Weights of a small GPT-style language model, trained from scratch on English Wikipedia.
Size: 9 layers, 4 heads of 64 (2 for keys and values), MLP 704 SwiGLU, vocabulary 4828.
Each number is 128 + 24 x the weight over its row's rms, rounded and kept within 0 to 255. Layers, rows and columns count from 0. The size above them is the row's rms in percent of the matrix's.

# layer 6 MLP up, 704x256, rms 0.136, rows 207-224, columns 0-127
size [102  91 106 110 105 105 108 119 102 102 115  94  95  98  96  99 109 100]
[[115 118 136 119  82 101 108  96 181 128 160 129 161 145 112 104  94  98 158 103 127  82 152 138 133 144 154 116 128 127  90 123 100 106 111 125 114 143  96 124  66 153 127 150  89 107 102 106 118 142 112 127 111 120 138 100 146 121 131 142 158 128 122 119 150 116 116  76  66 124 138 127 117 124 114 140 122 109 129 111 162 144 118 154 100 126 104 131 115 111 107 160 165 136  54 156 169 183 131 131 121 120 131 105 112 157 177 149 151 154 138 164 129 175  89 148 125 107 104 149 130  94 118 160 167 120 163 118]
 [ 98 112 100 150 107 125  82 133 156 101 151 117 125 169 161 142 128  97  76 124 114 127 206  79 151 161 127 166 123 119 148 141 113 145 107 171 116 104  94 117 105 102 160 136 104 106 118 120 131 109 117 118 154 166 107  99 135 136 107 117 142 150 133 104 146 131 179 129 146 107 103 103 101 125 117  78 124 154 142 127 111 130 154  98 147 117 101 128 179 116 129 108 115 143 154 145  82 136 122 104 129  89 108 114 171 133  78 154 150 127 121 132 128 146 140 158 161 109 133 104 140 118 130 118 108 121 119 115]
 [105 152 101 142 120 126 135 108 114 171 116 129 161 139 172  73 167 130 102 134 133 124 110 123 169 138 154 161 120 143 135 161 146  91 137 131 128  93 136 145 112 133 115 115  99  99  64 124 134 130 136 119 165 118 143 150 113  98 103 131  91 137 108 163  87 148 110 129 113 130 107 185 119 165 107 101 153 152 125 129 114 144 119  94 118 126 171 132  99 109  95 113 106 134 139 152 147 118 148  68 105 125 174 120 122 111  93 151 113 117  81 140 102  97 110 131 129 133  85 162 108 108  97 142 133 116 127 122]
 [136 124 137 139 152  93 135 104 121 165 166 125 112 128 105 132 141 121 116 111 131 146 127 145  84 132 172  98 150 120 177  99 111  90 128 131 121 158 104 147 112 140 141 142 137 141 140 116  76 128 155 129 132 106 153 177 175 144 129  99 140 129  93 149 170 150 169 141 110 134 162  97 150 117 138 138 126  72 159 119 125 147  92 163 147 116 129 112 108 146  79 151 140 145 158 120 154 106 102 165 121 131  96  95 130 111 132 100 123 135 175 132 158 116 113 163 144 113 150 130  99 181 123 119 145 140 111 129]
 [143  98 108 127  95 120 172 151 161 113 176 127 131 139 107 131 132 172 129 161  97  81 104  90 116 109 153 111 153 159 102  95 129 147 125 111  99 126 140 130 142 124 108 132 143 140 123 122 112 127 146 116 170 111  82 145 130 106 104 128 126 113 101 120 123 135 146 124 105 137 148 158 108 129 133 186 138 176 121  71 150 156 124 148 137 150 144 139 103 112 137  87 157 169 131  99 148 125 102 132 125 161 113 147 122 118 110 131 141 119 135 107 100  99 110 153 131 120 146 137 135 134 169 152 172 113 130 138]
 [138 121 155 115 132  95 140 142  43 116 117 122 141 166 138 108 124 117 141 156 124 156 155 161 118 124 134 147 169 144 126 136 110  96 114 119  96 166 138 105 111 109 137 128 170 132  98 135 107 173 135 127 110 123 135 144 114 120 134 161 148 111 130 112 127 145 129 116 110  87 133 122 139 103 110 160 123 162 111 146 108  91 124 176 161 143 113 164 115 148 121 146 110 124 146 112 111 147 113 140 140 165 145 124 132 119 160 144 129 138  73  87  91 122 173  79 114 153 166 175 141 157 140 146 164 159 102 137]
 [ 91 132 159 127 167  79 120 125 142 137 200 127 136 117 146 136 101 125 118 106 133 162  95 139 168 121 137 139 115 152 160 109 123 119 112  87 110  79 171  98 128  94 110 140 125 150 108 144  88  93 123 123  86 149 140 136  94 117 113 136 123 176 174 129  68 120  82 139  99  92 139 129  65 100 110 133 147 124 132 147 167 145 108 113 116 168 184 120 122  96 123 169 117 117 159 136 140 137 135 122 131 110  86 122 147 182  81 134 151  95 100 119  91 140 110 135  99 109 115 172 141 153 176 118 146 133 148 112]
 [112 129 156 111 157 163 124 109 123  95 132 121 146  98 106  88  93 120 172  93 106 121 115  91 155 140 161 137 185  68 112 111 113 125 130 142 119 118  98 160  99 122 102 151 149 131 131 113 166 147 149 106 107 125 122 165 132 139 167 159 112 100 134 128 135 111  90 108 100 155 141  91 143 140 160 109 133 122 132 147 108 155  98 191 148  83 134 117 104 175 110 112 109 126 135 143  98  98 130 137 174 109  89 160 110 145  97 124 130 130 137 116 120 126 167 145 137 123 136 155 122 107 161 106 125 134  68 134]
 [121 107 139 118 115 132 158 103 107 112 162 153 144 163 162 146  95 138 148 130 105 139  78 108 114 119 117 104 132 137 103 141  99 116  88 103  99 158  94 146 137 119 149  95  90 133 129 156 111 130 114 139 100  89 125 124 123 133  82 141  97 141 143 141 139  89 135 126 148 111 184  93 122 116 101 100 139 111 176 114 135 154 143 140  83 122 121 145 139 189 145 129 161 106 137 132 122 122 126 133 147 144  78 105 127 146 127 112 121 151 132  87 193 119 143 138 146 113  96 102 133  99 168 124 138 100 126 113]
 [150 135 153 116  71 114 112 123 104 109 128 182 128  97 157 109 102 116 129 167 134 149 114 112 109 165 129 146 126 146 130 103 165 108 132 137 132 152 120 163  98 126 133 121 114 109 121  97  83 161 122 150 143 130 128 158 128 138 174 137 121 130 119  89 118  90 107 100 131 149  95 139 108 140  93  71 113  97 123 160 118 131 108 110 127 127  82 120 105 142 126 133 134 124 174  91 148 137 104 138 102 192 140 127  89 122 136 140 166 129 135 109 111 124 173 136 132 122 111 125 125 181 127 153 134 152 132 113]
 [139 133 131 131 128 138 158 129  99 105 143 189 178 126 179 136 142 186 140 115 108 107  89 120 155 105 124 117 111 102 105 133 108 111 173 103 119 117 122 140 131 143 130 115 127 137  97 143 114 122  97 103 179 109 144 125 109  96 148  91 140  90 113 125 143 132 183 108 123 155 161 138 120 142  99  89 126 101 142 105  99 115 134 114  98 168 117 107 109 141 165 126 121 184 123 131 111 127 113 109 154 118 131 126 159 110 131  92 161 123 138 144 111 129 146 138 123 114 123 142 136 123 159 164 139 114 115 122]
 [ 95 153 131 186 150 134 117 167 119 152 157 141 147 122 106 140 164 100 151 124  86 116 138 101 123 114 177 121 145 131 169 142 157 162 146 154 147 113 137  79 104 154  98 139 150 116 122  80 127 149 159 184 150 133  97 138 125 116 143 143 101 109 122  98 170 132 105 135 104 146 129 130 107 127 170 116 115 134  94 172 107 133 119 112 155 157 102 135 147  85  92  90 161  96 148 127 134 157 152 133 135 127 119 131 142 141 115 126 181 117  94 100 126 131  93 123 106 152  76 132 123 116 124 130 141 127 150 117]
 [ 78 146 107 154 107 162 132 127 119 126 176  51 114 111 138 134 111 111  78 149 119 138 143 130 165 172 151  83 112 121 108 143 109 103 121 145  91 127 139  98  78 130  97 154  85  97  92 146 168  94 156 117 186 121 117 138  79 114 144 112 117 125 136 131 139  90  87 164 120 149  98 157 128 166 120 140 100 113 135 105 126  94 128  98 106 158  97 130 104 134 106 123 136 103  77 160 115 140 139 102 145 155 119 134 129  81 105 166 130 166 115 155 107 150  93  88 120 133 149 110 145 157 110 143 127 113 126 114]
 [131 138 177 131  83  94 140 139 132 117 135 121 106 141 111 127 142 147 165 132 129 147 108 119 138 113 158  97 108 114 130 108 129 133 119 132 107 131 128 132 172  67 142 110 118  69 141 143 114  85 141 146 117 140 149 141 169 115 105 124 116 125 186 131 145 122 167 154 128 137 147 116 144 142 176 123 120 115 135 122 116 137 111 166 144 125 134 161 100 133 133 118 127 175 154 123 111 144 159  91 124 165 105 119 115 113 101 144 130 136 115 131 127 126 166 174  88 106 122 113 126 185 137 160 145 128 118  96]
 [116 115 165 128  86  92 139 119 115 113 150 131 100 109 155  88 117  92  88 111  92  97  84 132 123  94  79 114 132 151 114 128 148 152 149 118 139 121 158 157 126 128 133 126 133 126 148 152 126 131 103  76 112 102 132 133 106  97 135  98 134 138 116 113 154 131 115  90 133 127 154 140 148 151 144 105 116 100 105 136 110  99 109 201 138 111 130 138 137  90 107 121 125 132 130 117 109 162 167 127  91 163 147 122  93 106 148 142 126 143  99 157 166 108 142 157 119 144  97 133 135 118  90  67 111 117 141 109]
 [109 170 129 128 110  83 159 148 119 144 148 166 143  96  89 135 115  94 114 114 130  93 135  97 107 128 128 153 119 160 107 128 168 127 140 168 120 124 188 154 155 108 115 116 128 122 116 133  97 132 156 119  88 110 165 158 109 121 135 148 135 155 112 136 142 122 141 153 161 138 119 103 160  91 147 144 110 122 159 135 159 140 142 109 109 133 125  89 107 126 180  86 156 135 115 135  84 147 117 136 134 129  94 111  94 114 138 132 125 134 146 120 135 168 150  82 113 143 100  98 103 135 100  95 131 158 146  99]
 [ 88 100 129 117 158 135 145 122 149 173  96 167 141 119 125 164 109 120 132 108 104 129 108 137  90 125 115 183 106 168 107 110 109 119 121 143  99 115 119  91  89 113 134 103 138 134 148 162 136 121  85 133 153 164 126 133 112 135 107  85 106 102 130 130 161 151 144 101 133  93 114 164 126 124 132 143 136 139 112  95 113 126 118 130 145  97 123 141 152 178 132 109 196 122  70 135 121 118  97 134 163 112 162  91 163 174  90 125  93 139 145 156 141 100 111  72  94 177 117  88 160 113 126 153 106  98 152 152]
 [134  67 111 143 128 125 149 121 137 155 152  80 193 149 118 182 131 171 174 120 132  92 151 109  99 182  93 156  94 149 168 126 159 171 118 135 146 114 140 179 139 137  91 131 100 138 132 119 139 110 151 120  99 148 138 121 122 160  99 125 122 128 133 186 121 129 113 105 129 119 102 124 130 123 116 112 123  85 100 131  87 126 148 109 123 105 135 133 141 124 150  95 104 110 150 121 140  71 158 128 113 115  99 119 109  90 138 112 120 135 122 137 107 128 135  90 117 133 131 122 135 112 146 153 136 101 154  68]]
# layer 6 MLP down (transposed), 704x256, rms 0.0778, rows 207-224, columns 0-127
size [ 97 100  97  99  99  96  97 107  98  97  95  95  99  89  95 100  97 105]
[[120 106 104 117 138 104 122 114 118  85 109  79 135 106  76 103  91 102  88 164 139 141 114 149 119 158 133 112  61 144 148  96 124 123 157  98 123 149 215 161 166 166 115 130 135 145 129 131 110 139 174 156  96 134 152 120 127 100 144 131 111 141 150 102 106 111 118 113 128 137 111 117 111 116 116 123  95 147 121 158 143  92 116 130 121 109 118 111 112 140 101  94 138 115 158 107 159 148  79 108 127 120 138 153 100 123 124 113 106 167  84 126 137 153 126 116 146 122  99 131 101 130 153 137 180 140 142 120]
 [147 140 108 124 149 142 120 102 177 103 118 139 139 105 123 148 130 178  81 103 111  88 102  84 135 167 120 124 153 149 102  96 161 108  90 130 143 156  93  90  93 168 153 138  97 116 119 154 151  99 149 127 128 132 115 134 165  78 131 140 125 159 122 128 134 121 109 126 156 169 160 122 140 105 131 128  93 105 115 136 133 123 165 118 132  76 161 168 132 144  94 136 149 107  93 115 157 119 106 111 108 160 118 165 113 189 160  83 173 146 143 141 120  98 134 120 115 120 118 127 129 123 119 116 163 102 131 137]
 [ 98 107 119 153 134 132 144 128 104 164 124 133 131 135 139 124 127 158 108 134 133 144 134 145 125 111 135 109 137 128 120 116 131 111 139 112  98 144 125 188 184 143 133 116 105 110 111 132 122 139 156 173 111  97 138 159 144 120  98 130 137  82 138 114  95 130 133 130 140 136 149 136 203 146 141 156  94 123 144 111 162 180 125 120 149 122 135 118 162 129  85 120 104 169 127 120 114 123 141 130 127 128 183 167 100 132  77 124 154 138 101 139 105 136  90 121 130 145 102 147 125 129 133 105 104  86  84 131]
 [120 120 181 101 129 140  97 115  73 169 108  99 110 119  96 162  95 133 123 173 172 130 110 132 136 130 144 101 126 167 108 147 120 114  99 117 104 110 101 144 112 143 135 145 140 138 109 153 113 137 136 130  76 110 155 104  95 114 129 136 104 132  99 137 130  75 122 123 158 124 138 101 145 116  97 136 118 102 110 151 151 103 167 139 149 130  99 123 161 121  91 155 155 112  83 146 154  51 186 140 154 126 142 117 145 149 138 141 113 154 151 119 135 143 164 127 148 137 154 118 141 114 139 134 122 161 131 117]
 [ 99 148 110 132  99 108 137 108 102 100 168  93 110 162 124 126  87 153  84  81 114 136 148 168 137 101 123 146 113 105  91 103 130 132 153 144 161 128 125 133 143 106 135 107 129 147 111  77 144 119 122 159  95 123 108  89 152 185 131 142 121  96 112 109  93 120 117 137  81 170 121 140 168 116 150 126 140  57 138 122 166 106 122 139 109 159 137 115  84 127  78  84 109 147 146 125 102 119 147 104 138 122 125 139 152 142 122 117 107 112 143 125 139 121 126 104 153 126 116 148 173 121 120 120 118  82 121 130]
 [127  98 111  91  80 108 140 128 121 115 101 150 124 123 155 137 113 148 131 115 117 100 128 170 133 105 127 152 128 127 157 122 132 194 114 112 110 123 116 130 100 101 108 116 131 142 143  98  97 132 120 128  87 122 120 151 144 154 130 127  78 180 128 150 103 112 142 132 126 123 146 106 130 143 111 121  80 114 141 137 144 150 130 122  99 109 136  91 130 138 110 161 106  96 121 142 134 125 142 196 129 136 142 128  85 134 135 179 137 147 142 100 143 144 130 149 167 143 118  91 132 153 140  73 128 116 151 115]
 [153 105 143 137 172 135 197 121  98  87 171 124 156 109 135  87 163 138 142 124 121 143 105 128 129 119 169 138 105 139 139 154 148 129 154  96 144 101 116  87 150  95 102 131  91 160 140 149  91 117 116  69 116  97 127 100  93 142 146 116 181 173 129 128 108 147 153 151 145 111 122 136 143 154  89 136 129 197 127 155 147 121 108 154 109 158 162 131 131  97 113 137 132  71 109 115 132 121 153 120 133 139 103 111 163 132 105  92 123 111 138 138  97 194 131 165  75  83 136 107 127 162  83 147  93 156 147 138]
 [125 129 125 146 143 144 115 115 147 144 114 132 131 110 141 161 101 165 130  98 132 148 133 174 142 190 121 131 150 131 143 157 161 104 102 141 142  74 138  79 147 147 137 120 136 117 165 119 119  82 158 111  99 163 126 159 123 122 156 152 132 137 105 130 124 134  80 129 150 147 153  67 154 147 153 110  99 118 160 114  98 140 128 145 105 137 138 143 145 144 124 117 148 152  87 136 134 107 153 150  97 114  94 125 153  92 129 137 169  98 147 146 100 115 140 110 138 111 103 126 131  90 140 126 121 141 151 169]
 [118 141 100  90 113 164 146 143 127 108 106 158 154 139 133 135 111 156 137 133 117 132 136 110 134 103 117 120 156 144 131 110 124 132 145 172 165 142 120 118 106 157 148 167 131 149 143 129 127  96 165 107 125 106 121 108  99 141 168 114 109  94 114 113  97 175  91 110 156 142 123 148  98 138  98  96 155 123 111 118 118 149 106 143 125 162 172 110 119 153 159 101 133 130 126 107 132 137 125 167  73 117 126  99  64 119 105 105 122 165 160 137 175 114  98 118 105  94 172 157 151 144 115  99 181  91  72 122]
 [ 91 182 121 196 138 109 192 125 104 137  98 106 104 138  88  70 154 124 119 127 137  97  81 101 161 106  98  95 150 139 154 136 151 178 138 121 133 167 141 162 183 125 182 140 132 127  99 135 103 155 121 145 144 130 102 119 116  91 148 136  97 135 142 156 118 147 122 134  88 121 137  98 125 140 104 117 114 106 145 113 121 166 123 140  98 114 167 141 156 175 156 120 127 132 161 116 133 168 136 137  86 140 134 140 106 120 123 125 119 129 148 179 106  96  91 188 136 110 132 135  91 123 135 135 135 126 133  81]
 [137 139 113 134 141 148 142 120 105  95 129 134 130 170 169 128 125 161  95  82  85 120 117 126  94 145 161 144 106 143 129 106 125  97 132 204 165 106 119 110 123 200 111 177  89 168  99 126 124 102 110 111  97 166 104 134 124 132 134 139 125 121 116 116 132 129 108  95 133 114 128 138  93 131 124 120 101 140 173  99 173 118 131 102 149 107 124 145 146 129 129 141 125 114 158 123 133 151 130 133 157  95 113  94 170 109 136 145 115 122  86 147 131 110 150 129 115 134 115 122 112 130  91 175 184 124 121 122]
 [128  80 121 119 129 123 128 105  54 129 154  93 117 108 122  93 127 119  71 193 104 147 134 153 121 173 125  85 115  87 124 151 104 158 107 111 139 114 166 140 121 135 130 128 162 131 112 152  95 165 149 127 148  90 145 116 152 116 125 144  81 148 160 149 132 132 191 141 122 134 148  73 108 133 130 114  92 120 112 152 117  92 130 140 127 130 137 117 116 180 121 153 115 113 127 124 133 151  99  79 127 121 150 117 128 126 129  95 130 129 128 133 130 126 138 154 137 143 112 123 117 134 143 112  94 105 103 169]
 [134 121 141 133 109 169  70 145  96 121 124 132 145 149 124 149 158 141 131  99 120 121 123  89 105 116  98 101 134 127 105 103 133  96 105 152  96 135 116 125  96 141 107 137  92 114 136  89 125  84 143 140 170 125 142 118 150  81 126 138 154 144 155  92 110 160 129 131 150 131 167 108 157  74 109 152 127 132 117 136 124 100 116 172 134  84 133 119 145 146 134  90 132  92 136 139 134 183 153 152 115  96  76  98 124 113 138 108 132 137 130 120 180 161 146 103 166 123 183 153 150 139 151 118 152 135 114 100]
 [113 110  83 152 112 123 134 110 123 123 135 118 135 138 120 114 119 145  86 100 135 133 127 102 144 121 145 110 148 125  59  99 136 127 102 128 157  64 129 119 126 154 121 118 129  83  93 160 101 180 125 136 137 147 149 128 112 100 150 120 109 143 133 121 168 102  99 131 156 139 145 104 138  82 185 153  89 132 131  87 127 136 158  95 149 116  94 126 164 122 131 154 135 155 121 128 158 113 146 123 128 120 164 135  90 146 123 108  97 127 111 131 169 139 136 118 116 133 100 115 115 133 151  82 124 147 137 126]
 [ 87 148 122 142 129 145 145 127 168 121 122 115 166 135 147 140 116 143 115 144 163 145 131 120 133 166 129 129 110 130  94 144 135 127 135 106 135 136 128 129 168 121 133 148  86 137 161 112 163 184 156 153 105  94 125 126 127 180 109 165 113 171  86 132 119 143 123 164 147 105  79 126 179 127 117 122 127 113 152 140 112  86 123 115 177 127 168 125  99 121 156 155 149 147 104  98 148 159 181 143 113 133 152 138  92 108 138 132 103 110 111 109 146 136 161 110  89  87 115 112 134 158 142  81  91 117 121 122]
 [138 109 157 107  96 120  79 111 108 103 108 139 161 113 114  90 155  89 149 148 138 140 124 125 117 113 164 127  99 131  87 126 169 185 141 113 149 158  90 128 110 140 125 121 104 130  74  88 111 128 127  91 125 118 113 124 143 128 114 129 156 146 118 102 138 104 158 115 100 128 179 131 152 135 172 107 118 153 146 173 124 118  72 128 121 150  55 132 160 183 155 110 105 146 121 136 162 100 139 109 142 173 111 108 123 125 174 135 120 151  72 126 117 155 151 121 120 128 154  99  93  74 134 118 180 152 110 140]
 [ 93 113 155 110 150 121 123  66 169  95 146 111  61 139 108 146  89 113 155 109 110 107 148 105 127 117 143 148 136 122 115 133  99 134 142 108 142  96 148 161 126 151 121 151 129 154 113 124 171 168 160 126 139 113 179 134  98 136 140 114 171 151 132 172  94  83 155 119  91 155 114 120 131  77  82 133 108 121  89 110 148 154 140 103 149 110 153  96 106 138 104 127 153 115 114 129 133 122 131 166 106 133  89 127 153 148 141 134 129 111 147 127 162  92  97 118  78 118 108  95 156 124 157 174  30  89 119 158]
 [153 105 120 129 136 144 134 116 144 144 129 172 132 116 126 113 140 109 145 104 120 130 131 138  94 112 111 140 131 106 104 151 167 156 123 143 100 143 255 126  81 156 129 115 140 137 120 139 104 134  93 136 100 137 103 146 109 119 109 134 117 121 138 101  99 171 177 131 116 115 138 146 124 146  79  80 136 139 165 126 108 127 112 184 146 131  67 154 105 164 132 141 119 103 162 150 126 126 146 118 152 147 126 126 135 115 130 171 143 110 136 114 129 171 116 107 135 102 116 117 131 150 114 131 172 145 127 158]]
# layer 6 MLP gate, 704x256, rms 0.126, rows 208-225, columns 0-127
size [ 87 102 108 110 104 106 109 103 103 107  91  96  98 100 101 106 106  93]
[[109 194 129  97 149 124 119 159 140 149 136 129 152 146 148 101 146 101 154 153 182 129  77 137 104 114 148  91 100 106 138 164 139 110 113 129 179 123 157 132 124 164 107  98 150 177 139 127 122 154  94 105 125 147 173 166 104 152  96 122 111 101 116 148 151 130 175 125 113 137 134 142 144 127 108 146 136 178  95 111 130 126 104 156 102 164 133 116  72 124 123 126 129 175 114 107 133  51 148 117 130 113 125 125 134 135 127 157 127 112 142 117 107 132  98 110  98 167 143 155 129 107 147  96 111 148 106 162]
 [ 83 121  63 146  82 172 124 137 127  68 145 164  97 141  94 130 122 139 111 118 127 159 138 114 144 111 108  91 121 118 174  98 132 112  86 125 111 112 120 126 135 158 126 109 122 142 155 161 132 146 112 132 109 157 101 101 132 150 116 113 144 132 115 109 136  88 125 164 117 101 148 142 152 137 114 123 142 120 151 125 144 138 176 132 102  87 157 161 157 132 111  85 113 132  94 119 170 128 112 155 109 141  94  85  91 145 151 110 131 163  91 170 155 164 139 157 165 112 119 101 121  95 130 146 109 151 116  82]
 [118 151 125  86 118 100 106 155 115 125 178 139 137 125 106 124 117  79  88 128 126 150 158 108 124 112 118 149 110 130  88 133 109 145 120 149 115 154 138 103 153 162 112 148 168 163 143 160 143 155 174 131 110 122 107 124 109 119 125 116 151 110 165  94 129 141 167 164 137  88  74  98 172 172  97 110 115 168 113 196 133 138 140  98 128 145 165 159 132 107 167 143 167 158 120 141 136 118 133 136  93 111 167 125 148 143 106 107 117 139 121 135 146 116 133 138 127 118 102 161 136 111 150 145 113 146 166 171]
 [158 124  82 155 143 136 116 122 133 102 113 118 136 108 142 104  84 126  94 151 104 111 117 129 135  97 130 114 123 123 124 138 138 125 136 101 123 141 106 144 119 123  56  92 150 174 159 130 136 108 119 118 117 101  92 145 151  92 150 113 152 123 108 106 100  83 157 120 146 143 176 149 123 117 100 154 106 110 103 130 155 142 113 115  81 152 120 103  98 128 160  76 163 142 109 123  74 101 138 116 114 141 165 112 106 140 101 145 153  88 148 150 135  90 184 138 149 121 141 152 103 147 105 140  69 119 124 145]
 [140 129 106 137 140 159  61 160 111 122 166 120 113 180 128 173 113 136 122 113  94 150  92  92 148  65  86 114 106  96 125  88 147 111 130 132  75 133 144 104 172 103 157 137 143 118 167 128 120 118 153 106 128 140 116 103 112 133 127 123 113 136  89 148 183 101 108 122 159 122 144 119 135  95 115 140 122 118 113 139 114  90 154 119 117 126 140 161 106 138 133 126 119 148 116 138 158 119 129 131 125 121  88 121 138 152 110 133 114 108 124  97 113  88 157 154 147  99 120 140 145 111 130 161 140 110 124 123]
 [125 116 147  73 106 143 142 168 138 104 137  61 113 105  90 111  95 113 137  66 165 168 109 145 127 152 162 106 103  83 132 119  98 140 115 130 114 148 118 121 166 135 145  99 137  90  96  93 145 126 131  86 118 111 107  88 180 154  73 149  99 145 136 105 156 126 108 157 156 119 107 159 164 147 144 155 135 116 116 183 151 103 107 122 130 110 140 129 180 117 130 155 150 108 108 103 140 126 127 147 135  78 128  50 138 129 132 113 155 119  86 121 147 182 177 146  90 137 122 141  82 139 120 130 122 150 109 162]
 [146  83 124 126 113 104 144 134 138 112 129 165 112 129 130 126 127 183  87  80 119 105 145 136 106 144 118 119 129 128 165  81 155 148 108 117 141 120 121 124 104 138 149 133 107 150 132 140 137 114 129 136 119 167 108 140  99 147 149 137 129 150  95 132 114 175 106 118 104  96 134 158 156 116 125 172 131 101 149 116 141  90 119 109 120 165 129  81 142 105 156 149 144 137 139 109 107 129 165 142 148 126 126 125 106 157 121 128 145  99 115 149 131 125  99 100 175 140 116 101  95 125 116  75 118 143 159 134]
 [137  84 147 123 107 151 120 159 124 117 115 166 127 172  93 167 164 130 153 134 118  98 128 119 154 130 122 154 118 152 118 142 127  98  96 139  94 160 140 127 147 117 117 109 127 101 153 130 128  84 121 137 138 113 124 127 128 146 151 164 141 162  91 120 163  99 119  92 118 145 145 144 182 105 116 146 119  92 134 118 170 125  90 134 117 138 132 135 153 120  90 133  93 147 167 131 162 128 157 186 148 111 144 145 133 149 128 131 120 151 126 120  90 149 115 135 168 165 187 124 110  88 106  94  92 124 145 139]
 [110 112 143 133 105 121  97 156 111 136 114 163  72 145 121 104 115 157 152 151 108  78 122 120 136  88 123 132 157 148 147 145 163 139 144  97 145 207 109 191 128 117 123 133 114 130  87  94 108 101 144 159 158 121 136 154  99  89 136 122 148 135  77 106 100 137 166 108 120 152 125 153  92  93 106 108  92 127 131 138  99 108  95 183 124 158 159 100 151 154 159 167 127 113 156 105 152 108 106 115  76 113 136 125 124 136 101  89 109 159 106 126 115 133 140 148 116 126 129 135 139 121 157 125 141 110 115 107]
 [193 133 147 117 159 154 134 114 113 141 168 158 157  80  92 122  91 122 157 150 145 114 150 154 134  82 157 138 112 103 106 141 141 105 139 113 115 144 129 119  89 176 109 153 178 117 104 124 157 131 168 120 164 134 122 124 135 132 124 125 149 117 116 147 138 140  98 125 111 128 104 147  98 134 141 126 136 137 137 124 142 100 136 143 138 116 135 120 151 142 154 143 155 131  77 150 171 111 183 107 116 149 115 187 161 128 130 137 142 128 121 163 142 131 143 137 118 135 167 145  97 120 124  96  94  96 157 141]
 [121 134 125 126 132  98 115 153 125 165 126 133 141 100 129 147 112 143 150 109 148 125  96 121 140 102  89 136 120 164 181 138 145 143 119 161  85 100 109 141 112 128  55 114 149 131 136  90 154 125  82 152 116  95 127 132  87 178 153 128 167 135 133 167 147  95 126 125 157 112  92 105 138 152 138 113 127 104 128 118 131 112 100 118 143  71 137 144 155 129 154  80 138 150 151 129  92  86 131 209 145 140 134 129 108 151 132 155 134 164 141 149 158 102 154 106 149 149 122 117 107 108  92 152 113 146 117 177]
 [100 162 100 117 107 138 181 108 127 130 123  95 101 181 175 100 147 113 128 126 144 128 151 132 113 141 136 118 123 124 128 168 121 138 153 118  83 117  85 117 170 165 108 135 114 154 108 137 139  94 121 168 102 158  73 102 118 105 138 126 160 113 139 120 160 144 142 117 164  80 132  70 147 111 148 136 105 109  95 137 106 161 132 113  76 124 168 113 137 127 103 146  78  60  79 183  97 101 117 150 149  92 126 126 185 117 106 128 161 145 101 113 153 144  90 117 143  90 138  87 139 102  90 118 141 146 135 108]
 [115 128 135 126 134 154 127 147 134 146  94  90  81 126 117 131 170  92 102 138 101 146 128 189 102 128 149 157 117 185 120 130 113 181 112  87 167 137 102 131 129 149  91 185 116 144 109 123 144 127 134 109 125 138 155 139 130 138 132 130 101 152 154 115  82 107 113 146 134 102 154  97 134 194  78  75 121  92 114 136 164  89  95 159 148 170 160 147 148 152 119 141 170 134 182 166  90 126 159 121 131 140 140 115 172 107 171 142 126 124 146 123 130 120 139 133 119 170 130 169 135 142  81 102 103 135 108 142]
 [161 144 112 125 138 120  91 157 147 116  92  96  80 119 129 121  98 119 156 179 157 109 132 112 135 133 139 139 127 136 163  93  76 116 115 122 143 169 108 112 132  99 136 124 128 145 138 133  72 105 187 107 120 111 155 137 131  89 149  93 118 167 119 139 122 155 152 168 158 127 141 104 138  92 118 108 105 142 178 138 139 123 113 136 180 126 108 138  90 105 146  98 144  96  85 146 168 119 183 134 122 133 126 136 110 190 155 136  90 138 149 133 120 161 129 165  95 143 122 129 133 134 140  88 103  80 119 128]
 [174 185 119 147 109 144 123 166 154 140 161 157 144 139 148 150 126 152 135 137 121 132 156 113 134 100 176 127 159 146 118 138 127 132  82 165 116  98 129 110 123 108 146 133 119 141 171 153 105 121 105 160 144 130 149 144 115 124 133 151 132 132  86 124 110 128  84 170 157 140 138 144  93 159 107 116 105  80  84 107 171 108 176 122 106 109 106 126 112  87 162 161 137 101 117 136 164 128 157 127 109 125 151 122  98 155 135 130 137 129 141 164 116 112 122 129 147 140 126 124 179 102 133 100 135 167 144 158]
 [116 114 158 137 108  84 120 118 115 110 129  93 148 136 111 140 132  98 127 162 119 122 116 161 164 151 163 132 135 131 117 106 139 181 106 105 154  84 110 166 136 160 100 143 123 119 148  93 125 134 136 172 203 104 113  88 125 120 143  99  76 166 106 167  89 153 131 168 141 110 108 123 141  94 120 126 130 135 104 149 154  99 141 115 136 116 172  82 108 114  97 154  87 108 169 159 129 147 141 113 122 141 126 153 139  90 199 111 106  91 126 133 127 152 111 136 125 110 173 122  75 111 189 108 146  89 119 179]
 [116 155 139 153 121 137 113 129 110 148 100 121 149 129 123 116 153 147 178 113  83 154  89 130 147 122 108 161 135 101 164 137  93 142 142 146 118 113 148 141 156 138 135 133 110 148 165 114 114 114 156 118 107 162 121 142  78 146  91 166 127 108 142 143 154 116 114 104 179 133 144 146 153 134 136 118 149 133 120  67 128 160  85 128 116 110 111 139 122 149 140 113 129 162 118 141 139 155  89 130  97  96 100 119  98 154 132 137 141  99  80 151 129 122 127 140 129  81 107 176 131 161 110 110 118 134 148 142]
 [138 125 130 168  92  87 116 137 119 129 115 163  85 129 167 132 123 141 122 135 137 113  94 157  92  75 151 112 152 138 127 177 100 147 127 176 122 159 127 147 116 133 107 128 169 160  92 144 128 187 114  63 160 105 114 153 147 127 120 144 168 101 107 126 103 101 115 157  92 122 124 114 154 124 106  88 166 175  99 123 192 126  90 136 109  97 125  94 152 124 122 127 146  83 198 136  96 141 136 139 147 133 136 168 112 118 140 132 138  82  89 117 134 113 141 134 124 157  96 168 117 158 126 149 108 115 115 170]]